{"n_layer": 15, "d_model": 192, "n_head": 3, "n_kv_head": 3, "head_dim": 64, "d_mlp": 512, "vocab_size": 900, "activation": "swiglu", "norm": "rmsnorm", "norm_place": "pre", "norm_eps": 1e-05, "positions": "rope", "rope_base": 10000.0, "rope_fraction": 1.0, "qk_norm": false, "attn_scale": 0.125, "bias": "none", "tie_embeddings": true, "parallel_block": false, "init": "uniform", "init_std_qkv": 0.0338, "init_std_o": 0.0338, "init_std_up": 0.0338, "init_std_down": 0.0, "optimizer": "soap_variant", "lr": 0.00504, "lr_mult_o": 0.745, "beta1": 0.95, "beta2": 0.99, "lr_head": 0.00984, "grad_clip": 1.0, "warmup_steps": 200, "schedule": "cos", "final_lr_fraction": 0.0, "batch_tokens": 65536, "seq_len": 768, "doc_mask": true, "train_tokens": 338300000, "steps": 5163, "dataset": "wikipedia_en"}
Each number is 500 + 25 x the weight over its row's rms, rounded and kept within 0 to 999. Layers, rows and columns count from 0. Numbers have three digits each. The size before them is the row's rms in percent of the matrix's.

# gate: layer 5 MLP gate, 512x192, rms 0.189, rows 120-186, columns 128-191
# up: layer 5 MLP up, 512x192, rms 0.187, rows 120-186, columns 128-191
# down: layer 5 MLP down (transposed), 512x192, rms 0.17, rows 120-185, columns 128-191
gate120 103:484504514503506488514510475492480471507516503523468482466497532440523499467495493506487516470473478516439538482484473486497487504523496497501481509475490489492563513521485517503490496520509468
up120 101:490539462495500523494476500541509475478474508483488479563511475523460510486507518497459456511512486526567456499506496489542489487476497514517472519488545469453506492513446464530528496483502476
down120 104:489511496488460500513475502471473508479538502479500473461536483527474491475495515484495525517500519504511507504520572510520520513491521510518483480456528534491488455515502414512478551495486449
gate121 092:514480498482494472500481484509496494472530513554523525503493455516477494530510455502501498490524519482485496520480510515483483497496497508486450485515511499479528442438488496517485500472514538
up121 094:472486491458495510537499499520516481508545479476464483497481518494505508514497472505470507480482516512503512500481521471456516517484502555502455528509502477496470484485530503459524496519475490
down121 104:491471466477487487516500495547483541547521505514467475488471520494507487498549485509494491444496512502473517501499473487506497488513496517541521494525483485489462494510520499468488484524448525
gate122 110:501497522514493498497447491550508512489493505481475465499504490470510511509535482478507487565461499520473520512495497488477534543501534469486457457538471515477515506503507463510484504469519455
up122 105:468562494511524503437496461530502483532522481495519503490491460486500535536512507461502458548505487526496552502536487516500527503517534478494502499515499509509517513528546494470491456492498519
down122 106:510529475536527457483483452492504489488471478517519506492504450510507513483500517499497449458509532479466522455497507481509501505513536500472471487506506511512498527473531518476541483496510533
gate123 103:525445539484486473562485493529493489469502468499469498533477551491507454495523495495523499470494525514521464496492499499519504519498522500515526483500493481470524498520511491511501405506519447
up123 096:488479541509476456506481521498530489478476518498487485494512538478467465516484509490499474454512502480467526547481479478474537484462453467510498497473509469503436522502527495476502444503506468
down123 100:480498475473509501479489475477531502527501456492525500507538483504491478476488492438470508516542478478503462488490490501526532469458497479488507473491510486500456495516447518502518484523453498
gate124 099:480512488481498531500510468490459495447498495528483551519517447489502537503482524441507486526500497487448476510491506521511493521506525524533485490494529504528447506508459534551523507480496518
up124 103:463467504521499498465505513470528508492473536499469490510526510457515523515498498509510485462507454499544466489488509487511523505541532495462490524513451458459512526486533457487496527566544461
down124 104:505540488498535525535520458493540494481436489493487434540490517481511526525512484457499489535477473519442451464521519488525506507466508491491492505512528503489504519480514501498509531477494495
gate125 096:494469479521529478497471462536465472488495486501485477485470529452502484497494490489454502499511493520549474482531512495484518483504466502508468499507502470523590494519509477536480513467476529
up125 099:505465463493495474510470492531500473502538463491482461504508525468500517493463484512493507498569468509503544476541510512495538486495501494473514514530475498490510522539520473496510501545495529
down125 098:531509454535543481503534554487499500448458463553496488481485482508522534496511479512486518519478509491512480517493495514482457492540534499535511534510514493507552463512473498557518526496517483
gate126 096:495441503471467506515476507459518541495483487507478511542484476502512477505508491518485528494540512487513488474538494526491529479532441508516470549473504465524503465480533504506497516487493462
up126 104:510486502542422446517452522492469479463477513558494487537472511524515512502504505522522520417473527498542445471515555484542505445488489540502472514482530446483480486516500479485469520476487475
down126 096:516515537504510504518509508497528514509496516466550477483465523523487510507514466459518472471486488500523514521518479485528528490503476539536493487517514523446496500527482527488507505515509464
gate127 095:493542512508444526524491475494490488508485475518559529514485502482478471548474479516524451493467514504497460530502520546523524509497516484515488495475440521475545499514500517518535470489466479
up127 096:488550537504526526491513543494472521529460533483504525504502519476500497510491535552467472520490496485505477537514528507517524481535517501493495506460499542495489483526472483461496503444506499
down127 100:516545537510475514470479478463473497516495478510448527505512526512505482485525524500504558503504491460480468489507484456509502513521508538456508522504486531457475493523488479520518505539565488
gate128 101:516519535501534498534516499503498514505508492462530514499498484513520523504468517503498504554529506523462501524478474510526488478504471493511529518505512523465451565538523480442493486499501493
up128 110:499481467524404487529490491549563486504512513542466468520486478536513529523495482497480460561506497452504488491474506522512515475495526519508515490503465486472458519504500494468515527529480507
down128 100:490484466488519451507524514491475519510491502541473549481518505445489502490534468454467492481457535481508508530516439512466487506522492547485497516490472504504491479505474459513499514520481513
gate129 096:525527469505497480495499558526464507492519528503469473478522480492513522522515492496492540532451479542487486521505520503507496461436501511519463506498487520464517473469504527532515489484517510
up129 099:503497503462516499499492506511546533458540517525527494515515520506453479510531500496526500529534498502501496454462524514493528491480501487457523477503512500490512495507482523514491529513502493
down129 101:501486530553510472489471493526498505490444505520475515464536484469485496524475482477476546447525512497453529521464495530450512482495503552516464470445501472504472476503522520585549460472523486
gate130 098:479473515539525488546478468544464531508549492519510477486470475501509480535522493490469503528473466498525490496481564515535496507481555537530453514493479469498482447463509507559477514502529502
up130 091:478482491528522499555482511522454533523549489511518523513477519492472482503524507523482503535466474507513557463534494515456490478515508474535474485509460450477482497501525537505487469484474526
down130 103:519468507536487519491555496489479499537499512541495515504524468522503516508472518496526503531486530467538547521498493491447533495507499556536537507524506447459506516524477448497505494521509527
gate131 101:499499535511524520523524496492542500512523481458513512443514479484495495522493514509534537499469477503523516503511546499485476502521531517499477535524485475492504481506482460526464525490516462
up131 098:490494516476497517473482503497505508502472507507562476519461481492502547503522482498492501501473508521518506501469455495509514452529538473460494473509464493513531536450535523497511506461502526
down131 101:509509507496516493501499468539480476466488465502509530535497508441500506518522503516480495448467510483460482476486502505507515576498484490480556525479494525494532534526531452426505530478504487
gate132 094:494524510470518504524435516493502528470447523464487510534525471484489530517505522463501534480524478515506500526491464477458494504486494525469548527474488510475473515525479480484547500476503523
up132 092:517491521473532518527460499504523524522456519495496508521497442527489505542486505501515505498514496524527518504497524469553529541492517533468545495532492495490482517494471496532498472533491535
down132 098:492502477519503524508472522507483494486429575510525466494509497524466482490502505504489485493522507512527514491500457515493521480515488507515505526470534509501499521454482495477548529488484512
gate133 091:451501556498481488536521555498522532498474484486497495496524509487486459526546507522472487506528532497526527460527506502515535524492462499469482462484515520534492489521517533518469532505502487
up133 092:510462497517500487527532498514520454473527499489557449502511517496439468537498519510460488504488515423509505504511537510516522477471526481501533510515501543496502528461488503439486529516505486
down133 093:474523515437506488498460490460501478492494530471481480480532514516480548479503506494479567446535488494505479485502500518540499530468517527492524529449492455552488513494534519531471498481529506
gate134 090:483493524503510471506516522549466540480581488479466512514508524490471513508474490501533506479504508481513510477505446508529467511525500533516502498481476518473483447483457513451524502516507470
up134 098:520480525511457523471524512492457496458511508469433501519472521494519496496541523494441466476527497507500492488508504508525511459521536485556466526497522507525489494497513549534505510495522498
down134 098:459505505496479446507474513499511528504494496528510508484508515534531547510548503470514451485489461519511511505531512499432523508506498513463483462492537538501517484486551527532497503484502492
gate135 092:522545522510477499463483492502517495499513508478492494509526458480493511521467495521505502492503518491506535513478500435502461505511469501490519499505525495495466507498474481532508538487468529
up135 101:521497505542494495526532491475490549497500518504511466514478461481480493490483506523545501489459514498460528470466485454519445496524514448508470483524541529496523456518514479537522493513479460
down135 098:507520530483475504457454515515505487493519514520506475523499479478458505521482499489491522476518484520507508476516458511537498486479484558497506517516500504485509497492496527479513512470492526
gate136 107:513499510485484547473483494473483524511468567519492499509508482558526511512480476514468505517521446485477494536514522489503528508561480510474484504483529532515541492491481469514524487487521491
up136 103:477507496517514505551501511493475451479494500482479504514456469452513486529530506524547495469546530479511511471534510457513472505513542466504496506515511508458538519479539548509497487494540462
down136 101:481529513540544521482456502486519533531527525482511548504515522494454515522500464490494515499505500520474487502510494492482523557522505517477512446485484481471499486475528516481521517488507475
gate137 097:529502494496470522481464518465464536505541489478529502505501501518516515539502477492464489474513504504474490507477508528485462510524488487531501507490443487554495497518487482498483503500509468
up137 092:526511488460500461510487485481505511468509547519469533472488519483513485476501493485500552480544502490510466470500468462485442499506462496508516509456500477511509445494506523501493507491518503
down137 097:514494475529477502508490499478523498540467505541461527512499487461522472500512525496495515464473511497503533497512499483511478475538487500505475481486499490536469458512484508493504449483523544
gate138 104:475464541507495484515476462509519485501567461556463532508480541524478541479495518504514558517503488489486497496503496533498501493508541459546487527516516516531542465495516522480482504474484517
up138 109:451529519492539516526478512504471547522491519496459502530508514467445517493467530504469530515491511469506480503482567486503471493508500495500465497529492503469475511514495493517516509502472534
down138 097:493472448537514468464507551498508499511518525539517468496507521498495518496481551507468524495489508470536522528492516496528486512503465481542507461511489501465457562507504513510509463496516511
gate139 102:526526499505525509481513509497491531475530469516537485483527505499465496522490469488553534499500497526480498520467481495469488500536497496492472469516462519504480509510528524483495548522497445
up139 103:477518470493469507511500509473533465498507474450475557515485503518502521496457463476510537511480492476458495503479476454497472507554511504518557490510500493493532487505448505496521517499483555
down139 095:500514517489503468479502508486506520463464460512530533517503469501505469495521531525466480477518536490491499495529484459540469559503483480487486459541488553586516478486502505461527514468509464
gate140 099:443523549470521497503515486531549534495507475468495502523443468490533484489490500543523495496512496514522467490534494495531506494515445526478539485523481506520494442515523496504489477488467496
up140 100:550511501455448474508510532508489553473499533528483503544481496453533508522504454491522525489514515521504532490502522486457449535522478479532481448513530473497518445499534485485506455493461491
down140 099:467507504488470504511507476481471531476552498462508501562502514515478554487533527522441530496459501462544508515528489472526474506521500508487485492508491561479523479488485529489503511533531501
gate141 103:473483491576466545490542519518475484509500513519520479517556475525484524508489506506494528506481536469504472514543548525514458499444495526490463487512486546478494522538476510501498490560558506
up141 100:527524492496507495480492539499490496497509519490569528513537484535533498504479470455471510526497520487551561497468487455500512471489508502524496489483482501511514506489515509490489452478519497
down141 102:507568528482486493495514515496525472490519480478535505501542494517518474519488478543550503518494527472502504474486503475462452504483496520497464491505520482517499429497470517477488508490528492
gate142 103:470540517519468459471490470525516519487477409486534521534502459526486480537499497494502493455498500519467491502471465526497493495515495510481487528483526502507514499529497466495477523499487500
up142 105:500494507500505472486512525479542470506502538515506492450504525500502446529497505466506467517514429506523512508461482535493458503474503515516524455486488505491495518531491491537501499478500508
down142 105:446507492520475480503491480458527495492478465504494515481440467514487510494504466476574514490505516489490490463515494493486490520493500473521457496476492459488506523515521453538493504493527488
gate143 090:493536489520478510526507502482502506524506490522467491482473496500470473501498514489474488513496515511512485512508477507505479557461478488586467503540498482467442499535488508499473526520495544
up143 099:516486521514512494511489497463508492520466468465481493458520522507506510493490482535483460513515492464488490508560476459480495510499491531482511512517509491445508510480495513490466524502497498
down143 086:489476472446526522522487522487451526486522495485510531527462468504473512525513470493531542505494465507538501490541496502494468483497479500526475523486491479515488496493473507471481540451457487
gate144 105:479491533472480518474525532501483506528508501540475503498496519508503531541482454532538547475478490504470579527545513485499511473489492494514493498492498510515498459507544502523508492468499467
up144 098:523466497530522485500511500481521472492490548481467516503519511520531490534453516505456514507451457491512491534533539506543479555522470484543478533532470511494515523510480512521497478529472513
down144 103:555504488470523545489486468504484462506478504485500505538487494541489487505464503481457512492462495492490498474536519500473515505478521494494506504546540477490509508520531518479481532501471459
gate145 096:535515509491468507506493501511498494497523490512489512487494485497497514427506470494516489542509489498444518548498475487478531483487484518503513486497456487499495501502472484557519511497524570
up145 103:493510502511511519505490482536487441496536469516462476486486518511506448464516490517503475488498479472469512493510458523528496504450457561507547450545499472458478515521470539522477494496515493
down145 109:508475486545523476489528511494430476481480470498460478492500524553503458453511480540529467493492497489499468521497481527529522521486460499517530473503510501467485563506488495551504485549517511
gate146 107:481484515481543476493517488517536518524513478497503480503515497490492521522480444452486499545510524508521561496518482481482512505565513466511486489456478496465532490515469536469499570463486494
up146 105:474531492472536488494487522517506482531513492517493485469502538498509509494506535476466481489493504509502534482527489495483486446531485517463508511506533504500472551558481538495482469496506475
down146 098:486505466525467512512497505498527534518531476542531510469462461505494508512511511530522502457459528521500483529535524534449478541482481491503486467479564485511465471513511495451487498483528533
gate147 086:505499489526517473529507498519524490480527489472538473543495502494488503493504498479490489512509529486512500487570527493484516496459490506462516476466508504521489482455478495486536483499555507
up147 096:460470503502521533519493495524485478508503473488524483483477473480496550502480488503479517532486498495486493500485529548506474538452486498478500500523462507519472547471494501496521482481517494
down147 083:508531506518502523502501517486533498512524491502470488562461531506478519469512524516506454535504473541504527507485499515513521502483432493488483513478508513471508506469480496518540513478495487
gate148 102:480496426548501483448467518531513492518500519517482471528447467505481491501530538494523475453519470471498498492540462528521515502473529503483480518536503496451512541477517494524496470527466478
up148 099:542470503486491531458458542494530517490498485479494493481530536482493490453481506501477555523478520511487524484506510506529493494515527489499527469485531543544528551462433524494480486545548476
down148 101:498490451491507498536513512493508489505474497421489501548521495543568522464508542468527467542504482496509480516556521551502467504522488509514492517506497444455454516499501522518520494498505515
gate149 092:528488536527499473509471506495486520509491475480481488515521502449532503575513483520510472489489519511528474510499503521455490494493522532474532513532496448502471522494491503508510461497567455
up149 095:510457494476512497520477522504482546459536527445516508515492481505524502502517472495473481507494490464471470511493533483478456456537503521521470500519477473508494472530482502505457506524563492
down149 095:496474507522433499524521503519501491552516498515470485483552509488508493503540495514515494534550481524473521481499495497551502444544481524509483515529482464484468514518486521566526503533535496
gate150 093:517497493474506505523517468515518516543483471520435548487516474502507504495497499538492481479475495487528548522491476566505505465476475505485499518487479489503533491501522549504511523506501453
up150 100:501498509495475485528516487524460493508511481521508505480451501478500545496531495512498516504526449493502512480504469491503492513485444518440447522481541495465491461517484507483508529511516478
down150 091:521481505485444502509505555510491529497517538509514497543494531527476504504537494492508458477476513485503511510536494492508528527481554518498500538475534543521528487463499489525564465512488505
gate151 099:533489505511510470543504529463551503506477502542519539489508508504470491513548466479489470513506471532479465527506495502477491474480494529485486523511511499464503482468469478441488489485484497
up151 098:544487491525542461489479493502485490531534495527495487464493492501555493578470464509479498489506523510496466468488503536517525498538535498520498526424497483491499477509502487487491489438533538
down151 102:511500479483457513483482503512503499495537534523521521502489495481477501529488497495516510543528493489522500500522543499539520482493534533508468569506496471491516512468495485439546522476491515
gate152 099:512479484485531483533512481453474520499445503493535534471517465454537487511530517474528503542522494475499530508489479472503513516513525511488502526493477516492515473506518461499500489523468497
up152 094:489541547458511526586521487440514545496455477493501490534456508520484495499492479511505492506482516479505530457500515446515515487471525475520485536523483543487521532477516524503524482490462524
down152 101:524538495531523512515510545505504518553474484471482472461501487477502488459517524520511483519520494471493540537481491474483515502477509502530546443501524486466481520489487520505475488487489476
gate153 094:485457480504534485494443490487531557502526474508557496478484469482491466492489466525489506468565495480467520513520484523466548509480520491480512521517489517489509505563490526501516443498478517
up153 105:463477516510470509483501488509493528526452497493498471557475497499509482480481481453522468531481488504512508510442497492470485476502504503504490490478512473532500478489467486509445557540464490
down153 095:498443475476483500469497494513487530475520518485505507503535495484521474497527499475495484482533505441490478522473519480545491542503474471475532482499465525455505523500511509505467495516524513
gate154 092:545500492546507500499487535462467477551479462537534513452512523528513458495514507499506480499465517475500468482494556494499499526481474500505518502502526544509492509473547473537426471469464510
up154 096:505562522529539483494497469511492535519528449470488538575535523489484505495537507481467458497482489522532536486475538523433467508511405472523468469492479527507531477478485518453503553499478543
down154 095:538482534479503491496559511503496523497483515514475503489438489477477511463481550524528514513534498498454516505434514502470467490543499516498530515497473460489488534527499484476503442457491483
gate155 102:475486507493498541472487491518473530502473510457520505490508471464488539526438516480529493504507488458549524510444460466496474460460484435515518457518506477511491508478472444513519511481494485
up155 098:492505468466540462481462503529459481513520492516513516535536514515551490484529501490481489484490533518513470492526484486504501511503514526524514503517531480529517456459495504513506489536550491
down155 106:515482502509498487480501507452464492469484490485498520451548475503483507505527474499479482489488453461453452499502505455521487521487518507490485471493482494480516506538503520525478557535520510
gate156 097:500481478439468533492511516474499503523506506527518509491487523451505503508514533480536519495523470544529433490535540494474502482492504514498556511508472472506489513496542473529508581513481479
up156 099:526546476522525486474468509508475471507511519505506541549513482517495504491499514504488489497470502488471484498552495468486501459482497554476464485466522518484510486502536498477534478477515514
down156 096:515516499482516449509511502498511511471504462479496527474491487488477547502511507494489520444479495505476492515509518457475461493434543465453503540499475521458506526499515481496496511517519535
gate157 115:474515514467490517508503515516510514490465497511553485463506518505491454519475437492556476480538485479520498499529504466496482504485483514544512507559509481475491489463501546488468531472477472
up157 113:490538578487512508533512506524509494520481450508569480511558492511501448510478470482509477495509519519536511520492516479505484498519510490542502541489523516502487515511509532526489528546515513
down157 098:430482494491486506557466496492466529501480525548525486481514528465465541487526480513488488538528509504450487505526446482520499480493512532494527484516526495491521507541493464494501504520519458
gate158 102:537489502507418468517473514466486522497486513550489500491518476486462501507515496479533545508489477495528526450524530485530468488493452489506526461485466487545501502506506566503510502478482491
up158 102:509458531557476515466520467501494509568443471488496496525520510531494520502508469526446519544486483524528465543491470478502525495495488446503531460507505508487522484519473495466486532448513519
down158 093:464479484567529531478523494459482505442476480517545531501507464502507474529503514519471498492522492482533488515497520519477484545477552510499517563505473531503504563513473498500483518509510474
gate159 089:462516487528493567514518514480533509535542485503483487506467504521507551499501483531512514507504531468507483542505468516473504492512488536497490490484525487503481498478475490533478520516493493
up159 100:513515473462535498476529493504527514521477548519522492471457474488481473527537514492510558526509477460485469489501498508498490473490492471480475498516487495544452478476485471516492516459491490
down159 092:498510488466478508512497497503509516471501510498496456538509521493542524499477499519475480488512474507501494476510474491494523507484495531513467498484500529520506502469492514514492528511542496
gate160 100:459493502496471503476461470537536513483514509485519524536488469514507501485488520509500511469526483487498522508488461491520513441508514509526495492555511521507497549532517520519542484478542481
up160 104:517506448487476497489451492511555551530511544528504492516430496504510534524478515514526486480542467488460544521498489525475528553508483495491493470480464456499507485482480548475468456514492509
down160 094:504520480497484445475498484458513503474494473503496491525496490471494540524499502465485491522504506467505529471507435479487496475494486484489471489542500465451511504499499471520522517499514512
gate161 107:546519488454484484468491527483552508498510463489528515515493481482472476482508548504522470551479483536458485465566487472495528466520481505466518515472513482494562474543511449487541484510495453
up161 097:466513518507505487508499480532516448494534535473475489466453534528496499483484471450513490505516533476492478502453469487451469482452512474514429520551522567453503525506512498527512552502513521
down161 105:502536539560478505523499485528566485532547508530489542489504564479533523524507516517503499485468552496509519483504515497485487506498512517507495501542509529454488528473475494547510498458508537
gate162 101:534516506489509543501505510492505502537500521496483493464526461473488494465490507491462502567487470501460469465518498541468485465463490469506503465531472503486525471492504493518490531474459461
up162 096:491485543492499508508527499447533519502477451520537492490502524487505529524513506487501509476507433520470456537529509530510500563486496491470474512498462490543457511490471537580453508505497509
down162 096:471458497500469510471489507504492487517507478536519466504540502481509453519502493472471488460522489508500487495447445479500490543536541487506478509491504535524533489522532479479486504494528524
gate163 092:474514503490465476502507449501546495484502494518518493508497475483505484515497475455543481513514549515534552496522487462521546459482496487493535461536496511500563505481503480483475516517519504
up163 096:494496513501532438509460453442487502501476506541490502516509479475522497458532517482497476507488470514506505497520475451494466528476486468501496467486485516451522498505493507491494537493509490
down163 096:513462521480510482520461497434473500507467489511510471530468494495510491529501513534486519517503473534494532481492477497505479511527508495493545483477442491484531505503495459504507534544532512
gate164 097:461484493469535508479460486483528508518514424548516514482507506496500498497502498527504509475525489484493500568527487526519533523468522494454537477493465498485535528520471478556479542501521487
up164 103:543528525519554526482522471514538469492515516512514525532446513466512501448506489504469491486489535501536507504503530479479512522514517489478523467479510451507471508499504482505533542488492523
down164 104:501575488515485473492518502467491510504511524469467489510480533495507510505525487488525474482458547458517512507475494492503469530548530461501484509480523472488499501501454482511462493522515497
gate165 105:488496481482506509471501467527521490507480504490505453492503518486507446479490458484542531511523467499498487507514488473534504521509497506507476529501506490469558481482469532473499525497488479
up165 099:499494448530477512512514490494495474489498473534470433472480471501484496492481469541555504511503533514509517463517523490511523468526551531529502509505522543517492478520479486510468503491500529
down165 099:497516542461531474508483509540498456513490493475508484492515489509472546454513499492498475482531532512560528515530526523534494524551443476510491483494525483525508474509516509493518511502474500
gate166 102:494464519497498560551516463499498535530517459494509507491501509492469497511515514505530506523468513518486528549483502470479509488482466533492484460510495536506513557537478497494555483553481488
up166 103:532523473489483513423518492504482484544498531509511511473464534495491468483484528452557487549506491479510487499559495493488526508486527520545466470491522494544428475507475509479475497465519547
down166 108:496507512522524484499524520472481485502474545511506554521491476502480493481473466500538521556523527507562526453498511477495510548510519531516476533501492484474486471511480510461490500475487569
gate167 107:502520480512476515512496472531497486533483487473478487472460463460522533490485518474499508488509539490528523461528465472522493478495495521485477487507504497468507525513506489449479489473560485
up167 107:505462477466457512491466537441565535499505530491511538513505561495485535524535480476534516478518484528478510530532499510524526483491460483486506504511488540493529475544516482491518505500501502
down167 102:507537537451523445520501526471541526545490489490527504500478469491512519471489483496515483466502518508518514466543522470494513505497551520451523514564487526490495526527537489540469485524467493
gate168 096:463558540514529534517474548562515529508476482516527515473486529510510541565563475522491526481482507532504486459516528509483493524494510534483499479491551517487512496459466490504526501517503518
up168 094:475489486488467481508477523499499516469503504493488491479520535512506491502495490474479499453505476514515494527490534532500483524510452505450503504522486516484498486530545488559494451507481473
down168 098:493481532488507495519550512468496513455509490468488462496515507497479497524521483522485525498518483515488478464481465523562499445487491487531507493513479499543497542503489501428485503484541455
gate169 087:532512503520525511543509558502514454510492507492514449533501469495493522507533483519483499499478486486465521454527488502469498514477490501475493560494462501457485485461459513553527508501496463
up169 093:469473510481518503506500491511492521470525486454473525497493504526538432473527480516537471491527454541461539452515497515507564488506550518468497501522503508473492497518497471511509506520534498
down169 095:483531456529497491523517517473534463517505473487491510527540493475468512459502533504501451479471489525486484543517519526503496492487465522495498465487529462500503516516465495460536477515496521
gate170 102:506544518519503468503546459510496495487543536522510518508500514469442497497487500465504488496501498515476475490513470452484517487454476526468465497494501511521534485489480538541527468501539494
up170 106:532482488465508514537514521546496514447544467501491496515483527516459535433495505521510503475478526494519488517498481495489492498497494548483486531503473540524491474431485535495493510513488487
down170 102:498481466534513496509491496477530491482495453482472481519517501506516503479517506518518503500526490520518488474505534532510546529494483518508515468496472475474439514541475496521504464497501463
gate171 097:472487504545494521508468539510510489499455552516562520502501489518500479524492505499514484511494481498493457468521540528477501525532536561529480481520480461477519515492512464557503524535495478
up171 093:451498447473524523520504487520514512507520450496503530501504511467512482473476514495487501529464497530504524479519458483465506488520472493495532473496551546526486483493476457466484487493443512
down171 102:497519456502543496551483513462497469486478499481497475503503507503505524482479500496568492489496485529529507457540495497502528507475506503497496539532530496537489518466469499494516510524512508
gate172 108:520456497474443548534504487489490502505496461496503501529463492481476532511496522507524500485488498486512492529545512486462465454488488515475508522493485465440512505519472506516472491509532507
up172 104:524466532504483519493469498509502515524511462475487535501510508534473487543481521500556503519459475470528489470508530518533510525472463527470526513458541496503516521549494518492497537488461511
down172 106:491434516517477500516479461507469501493464505473517483532504503509481537512479510494510462459508483526436514503531524493478513472496542481503484520526474514463522515529500534470545489504517540
gate173 107:500522489531526516487495502515517463534484441470491473478485516497450492497451439504501512471505500481482514508468473509503460498460490464483514481491486522492483527518499472481491481452509514
up173 107:548494526510530535513460480494482502496539485492491486452487475478529487517513511508473460475514560491503489482553514511553512529493541488501495481523469523518498527490498503504484443544519464
down173 102:512500521505481488494508521477487500529496511500507469498469534535426473523543516508475510522508537478481515530488471501543500481538518475499492533481466509507500531478513500484468451515537479
gate174 111:498520503523516516509498469516490480438467519497490508522495502501531472502441493474456493481490499506514459509513485538462487459554471479489507497502509502517507497496492544534484539536495499
up174 101:537462467509505537547494549505474550525476473494482482525511463510471511509470478477475514515433509450522515507515474501527452528496472496458462492483486530483532480499527489503512473497519546
down174 101:514478476514485477498500487533542521466483547501460534487535473453483503528471496521480496530518469453495473475511493508491513456508523484472453498533471486470539536468494480494491528513522533
gate175 101:515486474505443475493512497503491489517499570467457477490486513563468512549506501519525519515474496494561544473512546481514498525484514483494506504468491517478507529540506532536507524494484467
up175 105:502512449462515513523478494523556494501458506518478464512507466481514519496501501527499537524501502501539503482511527534505520523470517460541510502514470467523538503528489479502470459498468523
down175 095:481487517524505509504494496522469445516494475475576464491580514503518503516485525525505521449487531535505488512480485488505533493476485494536508488531478498517510492521521492506471479482494512
gate176 101:484449493486489452493466492477473454458522521546486497491485487465505527500522475478531521521451509503468491502506511524509514513449527514486501459468496492509422547509532503522473494465514503
up176 090:457540480503508510480481519488504486515516526455537485498442519499526539498528460455524487514485537530521516494488495477501501523503477462460486488519481482470503527511503491500546508447494477
down176 107:495518507488495497498548480494480479562506470514498482483545537490491507506506450484530475501485516486507540503478513477509515537495494486469497482487502539488464463501533525501538504493469507
gate177 105:480497490452515489515525526513500497510519490512486465529536502513468512494460454439459490535492506532471509541491542532485498470462512507516486508521494528494491531480493480519455463522544477
up177 106:499529511489524500473467544479474520466490507500465512495521484479554525544526471493464497497498500511530488515509468475508503469524487537481479507522457488507501446488514510482479510582513488
down177 109:499485519477499482503494532477532464488525512479504483537505454559489504454474477536522546486545503473487543507462534514552488491528545476526499479514481507519515441490539499480470522556465518
gate178 099:498488520488521486500489493485483500461461484520511494501526506472505499507500499524538509464532483483537537499504528503493517516485505503482487539517506479482547487495506481483512485508481505
up178 101:484502487478484480528491478500515508519484483499470498528558514520507478477517517537480486450505476508543519489508466474464473492556511516561519529475509488520462475509495482490507517474477521
down178 105:507527526546524489518481557467492474510532540498513555482505481484437492481460465475499518512542533485521417477449461492499537519511488453514486493508517487510490492511473500448503551504463470
gate179 111:522535505482497486543506482477471495501482517467472519523551493476486508484460516509463512489485526480482519521498482521463492484496495518522454476503505529453457529475520473499496470526476518
up179 106:487523457510492514507500522540510509506479504457503502510551531459461557501525534530494499470477529499525493490511455485519490492518484529510517494528487497516518514523532524498508548498472490
down179 104:492456499562523497491459477446529546483506466473527514531504510502482526527516485490459483511489524504527519525512535523523495534526513482484512493522498467515499492496539506557491507486516478
gate180 106:520491496499471483545509469505478580510529489543453512464500509478537481492486482485496513489527527462523519454491492476424527496510491498505516532494454490502502510472523504498466531541536525
up180 099:541501509510491505513547485542503498496500512525489492531491487560532482504475516525525537441497536488471519477525457539509470534577512473495466492477519481464546527499480496500499500514528501
down180 107:501512473524538476507514552516499489495469483521510489488493526517481506496492494448506495494507513479468580452501459536503511544519463486487545534499488498483488511514483539465496469497537534
gate181 107:529500534465489496547531490483432489486497507497529472503495531484535512515528513457493512473513545516491472519475520493491493528450545501522494504535496507497511473491544545486497476532526461
up181 105:503473468543499526474468492493510515528504489506494486501462521522494508467516497487502446468522477467436522516535486516492478495505487477504549495503535486505477527502503501479504551502483507
down181 106:498487525492465478494498447537487488521522482478512500487493473521477482504444485477486486538476541464525487527531533551532460488496524500520510498504534458476455498495550530514486483525521508
gate182 107:467431503482505495503528511494436503483521479515468510466509518512492496500459540505528455505479464483484498465519505516482523513506518529479505486486482448458536465487509511498470482501537505
up182 102:477529473471482507492539491518478496503509490467467534517490469500503466482555472533505496533525480481468506441489475491535490476460503482521516490580463505528493493504519502504511512473472486
down182 106:536510516517531481477505510479526482485467490475504517527489478537496514521511549551508476496490469564489493439483502475535499525484490486521507462497502517537510522473477533500513474526512488
gate183 098:557527495466484495453523467498506534487482503529503525515495511455488543551455536462567512491534459565504506486500487524512515469496476466546491492542498503493480530485547487539513542503497523
up183 095:503496501534524494494506491473479484519568506518514492497504537455501497519495513502458508513536494508483471489493529520507509508498493484511496531488484474500503519484533511523455519500525513
down183 102:548493470502483528505530490474490481526487534518509491512504475497489485495502510506493505514510477532538487509493556487480486540518498530493506444426536478535499495502509508468497490489485496
gate184 089:501501470524482512447485469472456517511507496473486536473527528505471490536486541513515480481501518487466465482543503486489527539494464453499514498506547472505502479483524492540513453525530514
up184 100:469514475491472534481495502495455451518493534505503510525499516463547492479471453494480470520505523496498491519564485515460497530515509517477511502504520484452519511495528472486486462523526545
down184 095:532453519512487524429498486541527533544506494512522521480494481495504507483484499511501517494481502517490498497503476478479495510476549506497477510497467517524466436506434477511509491451505505
gate185 092:504487475529514468467505477537489481468491489493537524517519506505530471492544532536490519491538526482475485485478498528526478562465491480469510502488463554486529452476474480482473513484504502
up185 098:463487511512496548517490462523518489526490533509518473499554487516533512512548506510528488521485516518487495513549489521497508505458514475510474505517516523494530495449489549530486485529545491
down185 089:486470487485486489468494494457511517481481458474501548516436538512487474509493501471491497518518483521516516509511479507486485553506493497481493468480494504467503550515498455461470494491471530
gate186 092:502517518471499525495530509505522499521485486477491564492473478522485481481461492506492469502490570451532534455496483488505501547527508446521521507501475511492509492495478512479446473508538534
up186 100:498502471496495504499471525558527542510531468490497525484537502510479506526520498490515534513453504508470489567476479479499489475461563500467526471526505479510514502528488444505494520492482527